Each number is 50 + 15 x the weight over its row's rms, rounded and kept within 0 to 99. Layers, rows and columns count from 0. The size before them is the row's rms in percent of the matrix's.

# up: layer 2 MLP up, 512x256, rms 0.0655, rows 5-39, columns 0-63
# down: layer 2 MLP down (transposed), 512x256, rms 0.0609, rows 5-39, columns 0-63
# gate: layer 2 MLP gate, 512x256, rms 0.0642, rows 6-40, columns 0-63
up5 106:47 74 43 20 39 44 40 49 38 35 98 56 60 65 60 29 51 52 70 46 37 49 33 73 46 45 38 30 72 62 39 41 74 53 29 28 47 43 54 46 62 68 34 63 44 65 38 49 60 24 48 49 77 50 67 55 49 64 44 52 57 45 46 59
down5 109:57 46 52 20 65 28 42 61 42 62 54 47 74 59 56 56 53 53 54 25 54 60 77 51 37 79 84 36 50 51 34 73 35 38 59 48 53 54 17 37 39 73 29 48 18 42 60 53 42 41 84 34 32 88 60 52 38 25 51 36 67 61 46 45
gate6 082:71 30 44 50 23 67 57 53 78 56 50 66 43 58 90 50 30 50 38 70 56 43 58 36 40 34 33 43 61 56 37 55 28 65 52 44 63 31 49 45 59 08 67 72 35 46 32 57 66 45 48 49 53 34 26 57 42 69 51 46 19 69 38 59
up6 084:45 34 35 15 31 39 23 22 79 59 49 56 65 56 25 76 32 64 33 56 66 38 40 20 53 40 55 52 38 67 33 57 41 37 42 36 46 99 62 42 46 85 54 62 69 57 71 48 42 54 69 57 32 71 55 41 47 32 48 75 57 53 36 33
down6 085:58 54 43 69 43 38 68 74 23 53 49 38 25 54 33 52 57 39 32 63 36 49 36 63 79 47 53 37 11 35 84 41 76 35 66 58 73 36 51 54 71 51 62 33 52 43 56 63 29 73 35 50 48 51 49 43 38 42 47 20 35 87 59 47
gate7 094:66 45 47 68 40 39 35 37 41 34 58 30 63 69 46 40 47 26 44 92 66 42 53 49 36 68 74 48 64 85 30 30 38 50 58 82 47 61 19 46 56 46 54 68 58 40 47 48 77 65 40 55 40 27 63 48 61 63 47 62 44 22 93 47
up7 094:56 50 53 53 34 41 50 49 55 47 46 53 79 56 24 70 48 48 52 70 20 27 40 59 36 45 44 32 44 73 47 45 52 44 95 55 31 64 56 55 59 66 53 68 43 66 13 45 45 54 17 31 28 62 63 47 56 59 59 43 50 51 57 68
down7 099:44 50 41 52 65 72 64 37 53 76 53 29 57 55 37 10 40 57 60 42 78 53 58 59 60 58 57 67 38 31 57 59 49 51 50 58 61 48 39 64 27 60 41 48 41 49 41 38 28 50 75 76 61 43 44 54 55 63 34 64 56 39 69 44
gate8 086:64 54 34 48 15 56 46 58 57 52 53 65 25 47 46 61 45 41 27 37 40 29 30 50 44 53 86 32 37 45 25 54 55 23 52 62 54 65 52 65 53 48 60 51 38 70 68 60 69 50 60 40 46 41 54 13 45 53 80 46 52 50 25 29
up8 091:49 62 64 32 71 34 42 39 60 72 92 40 61 40 27 51 49 55 66 33 19 43 55 66 64 53 48 59 61 64 49 68 63 57 46 45 43 52 42 43 61 49 52 47 57 40 50 38 51 40 31 52 61 54 51 40 82 41 55 56 43 31 63 70
down8 092:29 46 50 41 49 35 51 55 52 51 37 53 44 41 56 75 46 54 67 50 58 49 56 33 79 43 38 41 42 58 79 53 32 68 28 79 54 55 60 62 57 57 38 37 33 23 68 79 86 52 37 62 58 42 53 58 65 13 35 48 43 56 43 73
gate9 103:41 48 57 64 50 61 45 80 49 64 44 58 72 55 52 70 38 73 57 54 38 55 37 70 40 55 18 24 65 40 61 56 29 31 57 44 55 36 30 50 70 51 42 78 19 51 27 58 68 38 63 76 47 57 52 79 55 69 54 37 25 48 72 69
up9 101:62 39 66 53 35 53 61 60 62 49 49 55 41 52 61 42 54 50 48 43 56 55 62 32 52 46 40 27 36 34 47 69 32 24 44 58 64 57 44 42 42 10 62 39 45 44 43 76 61 67 47 71 41 41 61 58 65 49 34 59 63 42 51 50
down9 106:26 50 53 31 69 38 49 57 41 63 34 45 64 51 28 45 54 68 50 73 47 30 69 46 62 62 72 31 66 50 34 48 43 87 46 72 45 72 46 32 75 66 42 57 54 58 41 32 49 54 41 36 58 31 50 48 29 39 33 34 38 54 27 49
gate10 101:49 36 38 38 33 82 32 64 75 17 47 26 57 44 19 53 29 45 39 66 57 38 39 58 38 48 48 59 46 54 65 48 57 55 68 32 59 40 55 88 67 59 31 55 34 38 40 35 61 43 26 36 43 48 64 44 60 44 68 38 52 84 33 36
up10 103:48 46 48 54 26 50 70 42 25 59 63 26 48 78 72 46 65 76 23 46 42 62 51 56 36 53 42 55 85 29 76 47 58 72 73 55 47 50 49 45 44 49 27 39 57 22 37 44 73 60 40 47 35 68 44 59 31 37 53 64 59 58 55 50
down10 108:57 53 89 47 24 45 49 84 32 59 74 77 40 50 49 40 42 42 32 68 63 66 47 58 35 61 70 41 35 53 43 47 44 28 53 30 34 44 69 64 43 63 29 54 52 54 48 82 30 56 56 29 51 54 38 54 83 30 59 52 49 73 66 70
gate11 107:36 35 31 30 39 51 66 70 26 44 57 41 31 62 51 84 71 48 37 52 36 60 31 48 27 59 58 42 51 63 57 68 32 33 48 56 62 42 76 39 26 53 25 40 51 54 66 36 70 28 53 60 40 36 40 54 46 50 56 55 75 44 61 38
up11 107:43 52 57 60 63 60 62 53 38 48 56 56 66 40 36 52 37 56 43 36 38 23 33 19 54 28 74 46 63 21 56 67 51 49 86 53 42 48 47 47 35 43 56 53 28 69 25 53 38 49 55 33 54 60 30 55 55 78 66 42 48 78 61 49
down11 104:55 36 21 33 51 78 52 60 31 65 35 48 68 76 38 63 46 42 41 47 60 66 48 62 69 41 44 93 64 61 41 47 45 42 20 41 43 44 74 79 55 35 27 50 27 34 35 38 38 37 48 68 23 39 66 34 54 61 52 60 53 61 42 42
gate12 093:40 32 39 47 43 58 72 60 28 53 39 60 26 63 71 36 65 27 48 53 47 50 61 41 38 23 43 42 59 53 54 62 33 38 83 32 71 48 20 55 70 08 37 53 40 39 52 48 53 21 42 37 55 61 38 51 29 51 46 65 42 56 48 53
up12 092:56 61 57 70 57 44 47 62 65 42 67 56 50 59 49 60 45 39 48 51 44 62 35 68 81 61 75 52 39 76 46 69 65 63 45 61 16 33 61 41 81 52 62 46 49 60 43 49 45 65 34 54 64 66 35 42 63 65 45 49 64 58 61 36
down12 094:61 46 56 55 59 59 29 36 38 70 40 60 55 45 72 37 43 40 47 65 54 67 54 50 43 26 46 78 69 49 40 32 22 74 48 42 48 72 30 55 72 38 05 64 60 78 72 41 70 42 69 44 50 51 57 71 45 36 35 71 28 73 36 51
gate13 093:48 58 63 45 39 52 66 47 51 59 24 55 73 37 60 50 32 35 74 61 52 42 80 57 51 25 52 60 32 71 57 55 39 51 65 75 81 29 66 70 40 36 40 32 65 33 47 71 87 56 63 43 52 35 41 53 60 55 43 55 71 78 61 57
up13 093:44 41 59 32 68 44 81 50 59 76 30 40 70 40 70 48 30 62 61 52 52 44 33 69 21 16 57 75 47 69 56 68 38 52 54 54 61 47 67 42 36 55 38 44 58 60 31 65 49 48 66 53 72 61 47 76 49 39 37 75 54 44 41 52
down13 097:55 35 31 53 51 50 45 50 57 60 50 44 43 47 39 43 53 61 53 51 42 51 22 29 58 63 62 67 75 36 62 60 52 56 53 33 72 35 36 52 52 45 44 51 65 81 54 23 38 58 45 63 32 42 50 49 63 23 52 33 34 70 44 43
gate14 096:33 33 72 48 71 62 57 42 36 25 18 53 50 29 25 49 67 85 65 63 26 47 75 50 65 56 71 29 31 41 70 63 37 64 41 57 55 40 42 41 50 64 42 61 44 42 47 51 35 29 34 81 77 42 52 61 31 54 67 55 55 51 57 63
up14 096:62 66 56 33 55 50 39 39 38 66 19 51 79 30 54 65 56 38 84 53 23 81 47 44 35 44 49 43 58 43 76 20 57 57 60 65 51 56 34 56 37 38 39 60 33 48 21 48 60 46 52 69 64 41 36 40 41 50 40 83 54 23 68 58
down14 095:41 55 35 67 00 40 42 78 40 31 58 70 35 62 49 60 64 15 37 27 84 37 43 55 51 54 56 44 37 82 48 56 51 63 52 45 60 41 49 53 40 35 65 23 61 44 55 68 14 64 35 46 46 39 58 50 55 65 32 47 41 51 66 43
gate15 095:38 65 55 55 61 65 43 37 37 46 44 55 87 68 61 39 55 50 57 34 45 55 43 75 41 46 54 49 55 44 75 36 60 51 56 62 34 59 73 59 24 49 50 69 39 46 39 62 48 51 69 36 38 43 40 68 42 25 63 65 52 26 65 65
up15 102:58 51 57 62 61 40 58 61 74 47 55 51 10 41 47 45 63 38 50 61 56 67 52 17 47 60 59 64 62 73 16 73 53 50 47 45 75 39 44 49 59 56 46 15 71 56 59 47 60 39 32 55 51 51 57 26 55 72 39 53 65 61 46 53
down15 090:54 55 43 38 45 27 45 64 41 28 46 62 58 50 56 73 37 40 68 72 38 54 82 51 46 51 43 68 16 37 62 48 75 37 34 49 33 67 38 44 43 61 00 35 42 32 48 69 65 60 40 53 36 27 63 43 54 27 56 57 53 50 27 49
gate16 107:30 46 54 65 43 41 75 46 66 59 38 44 23 38 32 41 48 56 44 26 53 50 28 75 43 64 71 57 45 66 45 34 69 65 41 36 71 70 64 50 47 70 26 59 27 78 74 23 48 29 57 57 44 51 71 57 56 49 66 32 24 40 44 48
up16 104:49 69 59 51 59 38 30 50 36 52 49 31 25 51 38 61 74 70 76 60 73 49 69 41 75 70 67 63 45 52 48 43 61 58 37 40 64 39 21 64 51 53 32 49 46 62 61 55 51 46 45 51 49 49 47 80 38 64 80 56 32 67 55 64
down16 107:38 46 35 51 33 57 77 74 69 47 55 75 28 33 49 59 28 45 20 62 43 70 56 43 64 60 63 62 60 38 50 62 54 42 37 29 57 51 54 51 44 53 41 67 61 64 47 60 41 53 44 46 35 67 72 46 50 26 65 56 19 31 62 76
gate17 116:66 33 25 56 27 49 48 61 69 63 33 30 43 49 50 30 40 64 49 74 50 37 65 52 42 68 42 39 26 43 33 57 57 75 45 20 43 54 35 76 52 53 39 50 44 60 62 35 61 51 36 57 54 71 46 73 89 44 58 48 63 23 33 69
up17 114:65 36 28 43 46 41 55 63 51 51 62 50 55 26 55 50 29 50 66 69 67 38 64 50 45 72 52 47 17 29 54 19 58 61 55 70 43 43 17 54 41 58 46 41 57 61 46 52 56 84 73 48 67 30 47 40 38 69 49 58 40 61 67 39
down17 113:64 35 34 68 63 60 56 37 43 71 62 49 46 72 30 59 53 41 44 46 45 55 49 36 34 39 49 57 27 52 39 59 67 36 20 32 58 44 66 82 62 46 23 64 25 57 29 39 42 36 56 55 75 43 34 92 26 45 42 64 46 47 33 56
gate18 106:23 47 60 34 44 46 51 40 33 56 81 71 50 29 64 48 65 31 42 59 38 70 53 63 38 56 68 60 42 26 60 09 51 62 44 53 18 42 46 47 34 35 35 42 38 54 77 30 47 38 53 46 64 25 43 49 37 43 59 38 26 43 56 63
up18 106:13 71 78 51 51 00 51 50 30 60 72 38 62 47 36 34 43 48 20 41 37 68 44 57 58 75 67 59 34 47 49 47 67 68 51 62 47 30 35 48 48 38 39 33 22 14 63 36 47 56 46 29 41 51 61 31 45 37 41 32 39 76 33 44
down18 109:77 86 52 44 60 55 45 69 48 57 51 50 60 52 31 49 31 64 63 39 22 62 35 39 63 42 28 50 61 86 39 53 60 22 57 68 65 48 24 43 48 54 26 51 53 70 35 33 48 29 28 48 64 23 47 58 57 42 77 43 52 91 42 34
gate19 099:51 56 57 59 28 59 48 64 36 62 35 58 36 47 75 51 36 52 43 87 42 47 55 44 62 36 52 45 33 62 37 48 19 24 45 59 50 47 38 55 59 41 46 58 52 60 38 54 64 61 37 39 80 35 38 57 34 48 56 54 51 48 54 38
up19 095:47 57 52 39 56 46 38 42 28 59 63 15 60 46 46 52 55 42 28 30 82 56 42 54 58 69 78 51 55 65 19 81 43 62 47 29 44 55 48 62 53 34 29 70 68 53 45 24 62 20 33 53 52 44 31 43 49 34 32 64 52 58 74 50
down19 100:69 41 60 44 27 45 49 43 51 90 68 65 59 71 62 73 30 22 33 63 36 45 70 67 65 72 44 56 63 55 51 50 81 41 43 52 38 38 78 35 72 52 64 67 38 29 73 70 55 57 71 39 36 57 49 72 40 64 53 56 75 68 68 71
gate20 081:44 39 56 39 48 53 71 51 43 27 63 48 49 21 63 58 43 51 36 53 43 31 20 36 54 26 48 61 48 50 64 45 62 27 65 44 81 32 64 52 41 41 70 54 71 65 42 84 57 64 41 32 67 29 61 49 34 51 50 68 34 76 74 41
up20 085:43 52 63 32 29 64 43 50 54 60 36 36 48 36 42 46 40 42 43 72 15 53 47 37 34 35 46 53 99 50 54 60 52 39 57 28 56 47 40 36 35 45 61 76 35 78 56 39 22 52 60 50 68 56 43 47 41 43 41 70 63 88 82 39
down20 089:65 59 39 47 64 05 00 64 61 70 64 48 47 50 44 26 41 41 42 69 32 81 48 54 54 55 52 27 56 74 48 36 46 48 36 47 42 42 51 50 43 29 32 64 33 32 40 47 68 36 62 75 49 46 42 43 51 72 51 66 63 47 30 27
gate21 098:62 57 36 58 37 44 63 10 32 59 38 30 39 69 72 73 44 30 77 43 59 62 56 64 40 58 48 59 61 44 72 51 40 36 57 51 25 43 23 62 24 42 51 58 65 49 55 54 56 52 42 38 55 20 61 45 49 37 40 79 37 60 70 44
up21 101:55 47 44 61 43 61 65 59 80 48 52 54 60 51 46 49 72 64 51 42 39 55 48 29 29 63 88 60 61 25 62 38 41 55 32 35 51 26 10 26 55 74 49 65 39 77 28 34 45 59 39 43 38 60 50 46 40 53 37 50 42 08 35 52
down21 101:70 56 61 30 34 40 69 05 67 45 38 49 62 41 51 52 37 42 81 29 63 54 60 63 43 26 50 66 32 61 53 59 67 46 74 27 51 51 85 63 45 52 16 39 45 59 68 44 58 40 68 48 49 58 47 63 38 29 55 57 42 61 64 39
gate22 105:34 21 44 71 59 52 12 31 82 49 66 62 78 33 22 46 48 32 31 48 51 29 53 55 61 73 61 65 57 45 45 49 39 48 75 58 30 57 50 80 59 47 59 53 58 61 40 43 49 67 61 56 46 33 48 51 80 46 34 35 68 74 44 57
up22 108:65 28 37 47 59 69 52 41 49 57 33 38 55 68 51 47 49 53 53 45 37 54 65 40 18 46 35 81 65 56 64 36 58 64 57 30 51 41 61 18 27 57 30 25 46 58 54 52 50 45 58 49 45 33 56 55 29 37 60 73 58 43 81 42
down22 109:66 52 46 47 69 26 39 65 61 37 49 45 50 51 22 72 08 40 27 58 55 52 60 46 72 64 32 41 56 70 63 58 45 58 65 38 66 57 47 54 51 64 40 54 75 20 63 42 34 51 25 44 37 65 58 53 81 28 62 41 38 52 45 74
gate23 104:60 41 39 72 30 41 75 62 72 37 72 43 68 27 65 38 49 64 56 58 34 57 30 42 33 76 54 67 28 67 51 43 70 45 29 46 74 62 27 69 44 63 54 60 23 41 45 43 48 80 46 53 47 57 67 78 42 51 79 38 70 59 51 56
up23 106:48 53 78 59 41 53 34 53 58 60 42 31 46 39 18 32 45 51 45 47 82 83 41 46 47 50 31 45 74 53 64 41 54 63 22 48 39 59 36 43 46 55 37 48 73 51 25 36 47 64 35 66 56 32 85 73 30 39 82 37 81 49 30 31
down23 106:59 51 36 52 44 48 58 64 26 54 45 48 53 65 23 68 66 36 78 62 31 58 43 40 44 75 42 47 29 42 63 51 95 40 34 29 63 45 54 61 18 45 41 57 37 69 45 42 46 79 36 37 75 46 41 59 72 64 30 56 48 28 40 51
gate24 101:42 60 16 47 59 74 50 77 76 55 40 32 34 56 39 56 50 55 41 47 66 67 74 36 38 36 65 57 46 57 71 35 38 46 54 50 34 35 22 30 48 30 46 42 54 37 68 52 83 46 68 61 42 56 69 57 62 62 49 34 41 61 44 82
up24 099:29 73 23 43 73 56 42 40 41 45 44 19 67 53 28 55 75 28 64 30 47 26 54 51 45 57 57 46 58 63 56 67 57 35 60 45 37 58 54 51 55 49 60 18 72 52 48 56 60 41 55 44 58 36 53 61 62 45 58 50 47 60 74 49
down24 102:42 50 68 29 63 60 42 31 46 38 48 44 42 44 42 48 57 27 41 50 63 25 23 29 46 41 33 66 47 58 39 52 48 56 37 35 42 42 73 02 24 20 38 53 74 58 58 55 41 54 51 54 63 60 42 65 46 76 36 31 58 63 63 42
gate25 107:49 86 61 57 23 71 29 54 55 43 60 61 46 36 79 55 48 51 56 32 67 61 59 34 33 54 36 67 48 25 38 33 19 78 43 51 60 45 44 68 77 77 35 72 56 78 67 37 58 57 32 46 57 45 28 62 46 15 49 32 68 21 36 57
up25 103:51 72 59 42 51 73 95 24 47 57 70 36 64 22 67 34 17 29 44 79 36 28 60 30 26 82 57 49 53 50 33 36 64 53 53 29 37 67 33 72 59 56 36 67 73 41 40 43 35 70 47 17 37 21 44 55 53 53 58 67 55 52 44 32
down25 105:21 39 64 43 38 48 57 55 61 46 67 56 65 59 37 59 32 58 52 38 59 64 45 28 25 45 77 40 79 34 58 54 44 53 88 62 49 40 23 49 56 46 63 61 66 55 55 43 76 57 59 48 31 66 46 73 48 49 54 17 16 41 57 66
gate26 113:52 19 47 39 49 22 62 63 59 28 69 41 37 45 61 61 26 51 53 56 69 44 14 45 25 48 46 64 39 55 24 61 43 47 58 68 42 51 48 63 83 11 41 64 89 54 50 60 57 33 22 41 50 36 47 20 58 39 28 49 53 68 52 61
up26 103:64 34 46 50 36 60 23 71 55 48 43 31 38 52 78 55 49 43 50 41 22 53 50 32 67 62 26 33 41 23 51 60 44 14 29 64 41 53 40 24 13 56 61 29 43 59 74 42 53 57 66 71 55 40 55 20 58 62 49 70 63 52 35 39
down26 102:50 37 77 53 54 66 41 50 35 81 67 37 64 38 31 48 38 70 58 53 60 45 40 42 62 52 74 44 87 56 32 38 42 56 51 40 40 58 47 41 75 34 25 75 55 60 18 45 25 37 46 53 53 44 70 65 17 33 62 32 31 40 63 75
gate27 108:35 52 65 29 65 73 51 42 44 72 22 17 27 24 61 44 54 32 66 63 63 56 49 40 44 49 35 43 32 47 46 60 39 44 34 74 48 47 41 61 69 57 40 48 51 47 48 57 52 54 58 63 20 36 80 58 50 75 41 50 55 36 76 28
up27 110:78 49 53 63 25 45 56 31 49 33 64 69 44 70 52 73 56 71 70 31 29 34 29 67 46 56 64 65 50 63 48 38 73 61 60 31 41 39 65 56 41 72 50 60 34 64 63 37 44 55 56 36 61 71 26 45 52 37 68 51 58 65 39 69
down27 094:37 51 81 46 93 35 39 49 57 55 51 63 59 47 55 52 48 41 50 69 58 40 63 43 42 46 50 54 39 16 43 37 60 66 50 74 46 61 46 57 58 48 20 54 40 62 43 46 39 45 33 69 39 35 69 43 71 46 48 38 55 52 63 63
gate28 106:44 44 74 53 39 56 14 54 30 42 68 46 73 64 36 42 58 42 62 62 45 51 27 45 35 37 36 54 41 33 55 34 45 44 38 21 35 60 65 38 25 43 37 46 35 59 61 75 49 38 45 60 11 58 56 32 60 51 67 41 34 75 10 62
up28 101:49 62 52 45 39 50 69 57 53 44 18 59 55 44 19 56 38 52 73 49 61 59 34 53 43 57 68 25 90 56 40 47 58 48 59 77 63 59 49 65 50 73 46 49 23 29 33 48 49 55 64 41 64 41 52 94 47 34 37 46 51 41 37 58
down28 102:59 44 42 08 53 30 44 57 41 09 45 49 67 77 65 82 38 55 68 61 46 46 39 65 29 42 52 43 08 10 46 37 37 61 35 73 45 58 41 61 47 44 60 61 35 36 26 46 60 53 32 72 43 35 46 72 43 48 57 47 49 49 29 53
gate29 111:52 56 59 66 30 49 39 63 37 44 50 61 80 55 42 36 59 58 38 66 45 45 21 63 50 52 60 64 39 74 51 62 55 66 22 49 21 48 50 90 47 69 36 61 43 55 29 68 49 41 42 42 58 57 56 49 64 43 35 39 63 45 26 63
up29 111:46 18 45 39 60 78 32 43 52 27 68 53 24 51 47 45 53 71 56 59 28 31 52 53 70 36 78 55 49 45 22 45 57 66 65 46 42 46 66 51 38 57 54 47 49 58 49 27 52 65 52 78 45 43 58 65 39 60 47 53 37 56 69 69
down29 111:55 43 55 32 22 42 44 36 62 53 46 63 41 72 44 72 32 66 19 53 37 39 50 49 35 46 37 60 27 40 54 53 68 63 42 94 64 56 72 48 61 51 32 51 32 50 43 29 32 36 45 40 67 47 42 69 67 55 58 65 54 77 44 53
gate30 088:48 56 41 39 30 59 42 54 57 49 36 58 48 59 34 57 64 57 50 38 51 56 54 36 33 58 50 65 57 45 45 58 40 26 42 57 70 41 47 43 49 42 24 63 70 37 63 58 44 44 41 63 49 54 72 61 38 56 24 38 49 46 57 67
up30 091:60 14 72 78 60 60 36 57 70 47 31 36 58 47 55 64 57 46 54 60 51 57 49 66 43 69 45 37 65 45 51 73 26 60 33 42 63 71 64 52 43 53 59 40 80 59 70 56 57 36 41 28 59 39 65 85 57 48 56 50 72 46 55 55
down30 096:24 50 48 43 48 56 45 67 40 47 44 52 54 55 39 53 62 43 76 40 68 42 65 43 33 61 32 45 48 52 44 63 31 34 32 44 45 72 27 42 34 28 23 63 36 33 42 51 41 60 45 42 57 58 85 48 35 38 50 45 28 55 34 38
gate31 095:50 62 34 68 28 72 56 81 22 45 70 49 58 62 59 49 36 57 49 59 67 31 60 57 41 43 47 52 20 51 38 26 22 12 43 20 56 23 62 50 45 42 32 31 68 78 42 48 61 27 48 58 42 62 53 63 54 60 72 37 28 67 50 52
up31 097:57 46 35 20 43 39 50 64 59 76 34 19 68 58 53 59 48 56 77 60 46 41 52 45 16 61 53 34 75 46 59 63 55 49 46 19 46 61 70 52 46 37 33 39 41 69 19 53 50 67 51 24 59 53 45 51 33 24 66 73 34 62 60 45
down31 098:27 70 43 07 60 32 55 50 52 54 59 60 59 40 74 40 40 64 57 54 47 22 57 33 45 37 41 40 12 53 43 78 73 33 40 51 45 53 44 75 41 33 47 64 36 59 35 29 60 63 22 36 59 38 59 36 34 00 60 75 65 34 33 59
gate32 102:76 56 22 69 70 27 46 50 53 49 57 47 64 47 57 78 25 44 49 57 64 27 77 74 45 79 43 70 47 68 37 58 62 43 45 50 51 58 20 60 51 34 54 33 28 48 69 38 44 49 42 51 59 58 48 62 13 53 18 65 65 51 71 54
up32 098:69 62 69 63 40 74 37 42 31 53 38 38 47 36 57 42 69 47 44 47 50 73 68 33 44 51 35 23 65 73 43 53 52 38 67 51 49 68 49 25 58 60 42 54 57 62 44 74 65 54 72 52 40 25 47 70 65 57 52 46 53 45 41 83
down32 096:59 67 54 38 71 48 66 39 24 44 45 59 49 38 63 60 37 38 32 53 61 37 37 47 46 80 55 71 44 65 36 60 68 33 38 55 75 33 32 66 52 46 22 54 40 31 57 45 54 44 52 48 68 40 40 59 43 54 28 43 57 34 60 51
gate33 112:41 42 55 24 53 37 41 54 37 61 49 68 45 43 64 71 69 54 53 38 35 39 38 45 45 25 39 33 29 73 52 47 52 27 79 55 44 42 40 32 74 61 39 31 37 39 81 48 54 34 55 55 20 61 46 62 29 59 51 46 62 81 30 75
up33 116:46 27 53 62 49 72 40 74 61 56 21 62 57 41 41 44 54 85 52 64 50 31 56 67 64 43 56 55 36 38 38 28 56 57 52 41 52 40 49 75 45 65 53 77 46 43 63 38 69 58 50 73 57 52 63 55 56 40 53 62 62 39 69 28
down33 117:39 56 82 51 35 65 33 42 58 33 60 73 38 64 64 52 26 61 37 44 57 70 71 32 29 54 61 37 46 72 79 56 43 27 32 30 15 53 59 53 32 38 55 63 91 53 40 41 46 19 39 57 69 52 44 70 86 26 50 77 52 43 70 51
gate34 108:60 65 60 51 32 66 35 77 51 28 47 61 64 39 30 52 39 42 45 51 34 45 40 54 55 40 48 85 55 47 49 64 43 82 54 36 57 63 61 63 46 55 40 56 62 58 60 20 88 35 44 49 53 38 31 75 46 41 46 28 45 72 50 54
up34 110:57 66 46 57 49 42 60 49 29 67 44 55 30 46 91 68 63 20 56 75 39 44 59 70 60 49 44 69 57 36 51 61 58 81 52 51 41 40 56 39 42 76 65 67 46 67 64 46 48 50 80 34 41 58 61 40 62 54 59 28 26 64 59 33
down34 112:57 77 40 56 24 62 64 48 44 64 60 57 36 67 58 41 47 45 44 50 68 71 58 52 46 52 29 40 43 34 81 45 29 48 40 59 57 58 53 57 58 56 58 36 47 66 50 54 43 48 51 43 41 53 48 48 58 96 47 40 50 33 13 39
gate35 106:34 66 46 62 39 87 47 36 59 48 53 57 59 46 66 70 65 43 98 56 30 45 59 68 53 58 43 55 29 52 49 45 36 39 39 64 19 55 59 60 62 77 57 50 62 50 47 29 47 19 37 51 40 54 27 86 77 61 58 53 42 23 42 64
up35 107:53 31 22 42 56 42 65 68 40 55 81 27 70 44 74 58 42 63 40 44 47 65 64 76 68 31 51 47 59 27 64 75 68 57 64 23 58 40 78 67 50 45 51 50 30 67 29 46 76 53 29 52 53 31 62 88 40 50 72 36 61 50 64 41
down35 104:32 74 42 55 35 78 36 68 71 59 41 42 51 61 40 74 66 39 56 36 28 45 46 39 38 27 66 66 54 52 38 52 55 24 48 68 49 54 57 78 44 47 99 39 54 38 48 33 48 43 38 24 22 52 69 59 48 65 29 69 38 65 54 45
gate36 084:37 25 76 59 53 65 57 83 29 61 60 51 46 66 79 45 53 52 49 57 46 50 43 60 41 45 25 43 46 37 39 35 32 37 53 32 69 24 41 39 50 46 54 41 45 53 44 81 50 45 66 49 62 29 47 43 65 45 35 59 56 25 57 69
up36 090:35 61 41 69 30 57 35 31 47 29 60 36 44 52 47 44 53 33 31 64 74 66 61 84 37 35 55 64 34 40 47 41 35 48 53 30 62 47 57 67 59 44 37 55 52 35 77 44 57 43 27 64 55 48 66 62 57 39 57 57 72 71 32 74
down36 091:48 47 59 66 51 58 83 73 41 49 46 39 52 40 63 42 44 22 70 71 48 76 29 66 49 74 44 57 63 61 46 59 40 57 23 42 63 52 42 28 55 34 65 29 64 61 33 68 14 45 39 41 50 65 46 61 71 43 52 22 50 46 31 71
gate37 105:58 62 37 55 44 57 70 57 58 52 64 76 59 43 50 68 64 55 50 52 44 35 78 32 40 37 54 51 63 65 48 48 22 81 30 63 79 19 68 41 57 58 35 36 47 60 60 42 57 17 48 62 56 54 50 55 31 54 51 57 40 35 53 65
up37 105:48 58 50 35 41 62 50 13 45 40 75 26 56 47 73 60 38 52 39 37 46 54 53 42 50 43 46 73 54 53 50 42 47 63 76 43 43 45 57 52 57 49 54 42 44 46 46 46 76 46 68 43 75 40 49 66 53 49 71 21 33 61 73 37
down37 108:35 61 38 60 53 19 39 57 54 34 30 34 27 67 62 71 51 38 41 77 43 48 45 65 58 60 65 47 49 52 54 59 47 60 49 48 44 22 58 55 26 40 81 66 66 52 49 53 40 55 55 61 59 30 66 76 49 24 69 19 33 69 43 62
gate38 111:24 58 72 38 43 66 33 79 57 54 47 36 48 35 55 63 57 60 28 53 59 86 49 52 21 23 59 54 38 56 38 34 38 41 42 54 70 16 59 23 47 57 42 33 64 57 20 51 59 27 46 32 55 48 42 37 48 46 67 25 60 67 51 49
up38 104:49 85 38 41 60 57 69 59 34 57 54 70 61 58 89 48 40 67 44 39 54 48 40 38 47 63 35 56 71 47 74 70 42 65 32 53 68 61 65 67 60 56 47 59 68 27 41 38 86 45 42 74 63 34 34 46 55 22 36 55 36 58 58 59
down38 106:32 50 45 54 01 40 31 63 54 72 57 52 39 31 45 41 53 09 50 56 87 50 48 44 65 49 31 42 46 39 66 55 47 27 47 42 66 15 54 39 67 51 47 53 59 43 61 43 60 45 57 60 50 57 69 67 48 69 34 50 64 45 63 21
gate39 101:33 58 65 44 44 51 65 68 36 57 35 57 80 45 53 46 40 69 48 56 02 53 40 44 35 08 43 67 23 37 27 51 67 56 54 53 53 52 56 64 47 33 56 40 58 27 48 79 51 40 55 60 58 59 67 50 34 54 66 38 26 81 45 62
up39 095:45 47 51 53 53 59 47 37 26 38 60 52 45 57 53 50 99 63 56 40 53 71 49 47 59 65 55 50 73 53 75 46 33 69 41 64 47 33 49 30 45 44 33 53 35 59 41 41 74 68 56 85 38 36 53 70 55 58 27 40 38 35 50 63
down39 099:57 27 49 30 29 34 57 75 47 53 66 55 48 50 57 52 32 47 47 51 24 56 28 50 38 54 54 49 40 39 26 42 61 46 53 67 46 52 60 70 58 59 39 47 59 54 51 75 29 55 64 21 28 60 73 49 50 84 62 80 61 46 56 26
gate40 111:40 37 62 62 29 74 33 52 43 25 60 60 43 30 57 39 50 47 82 51 55 45 35 49 50 14 66 85 59 45 33 65 19 44 15 55 51 42 42 32 62 86 21 61 80 54 64 60 73 18 51 73 55 40 65 38 60 35 49 80 50 62 56 42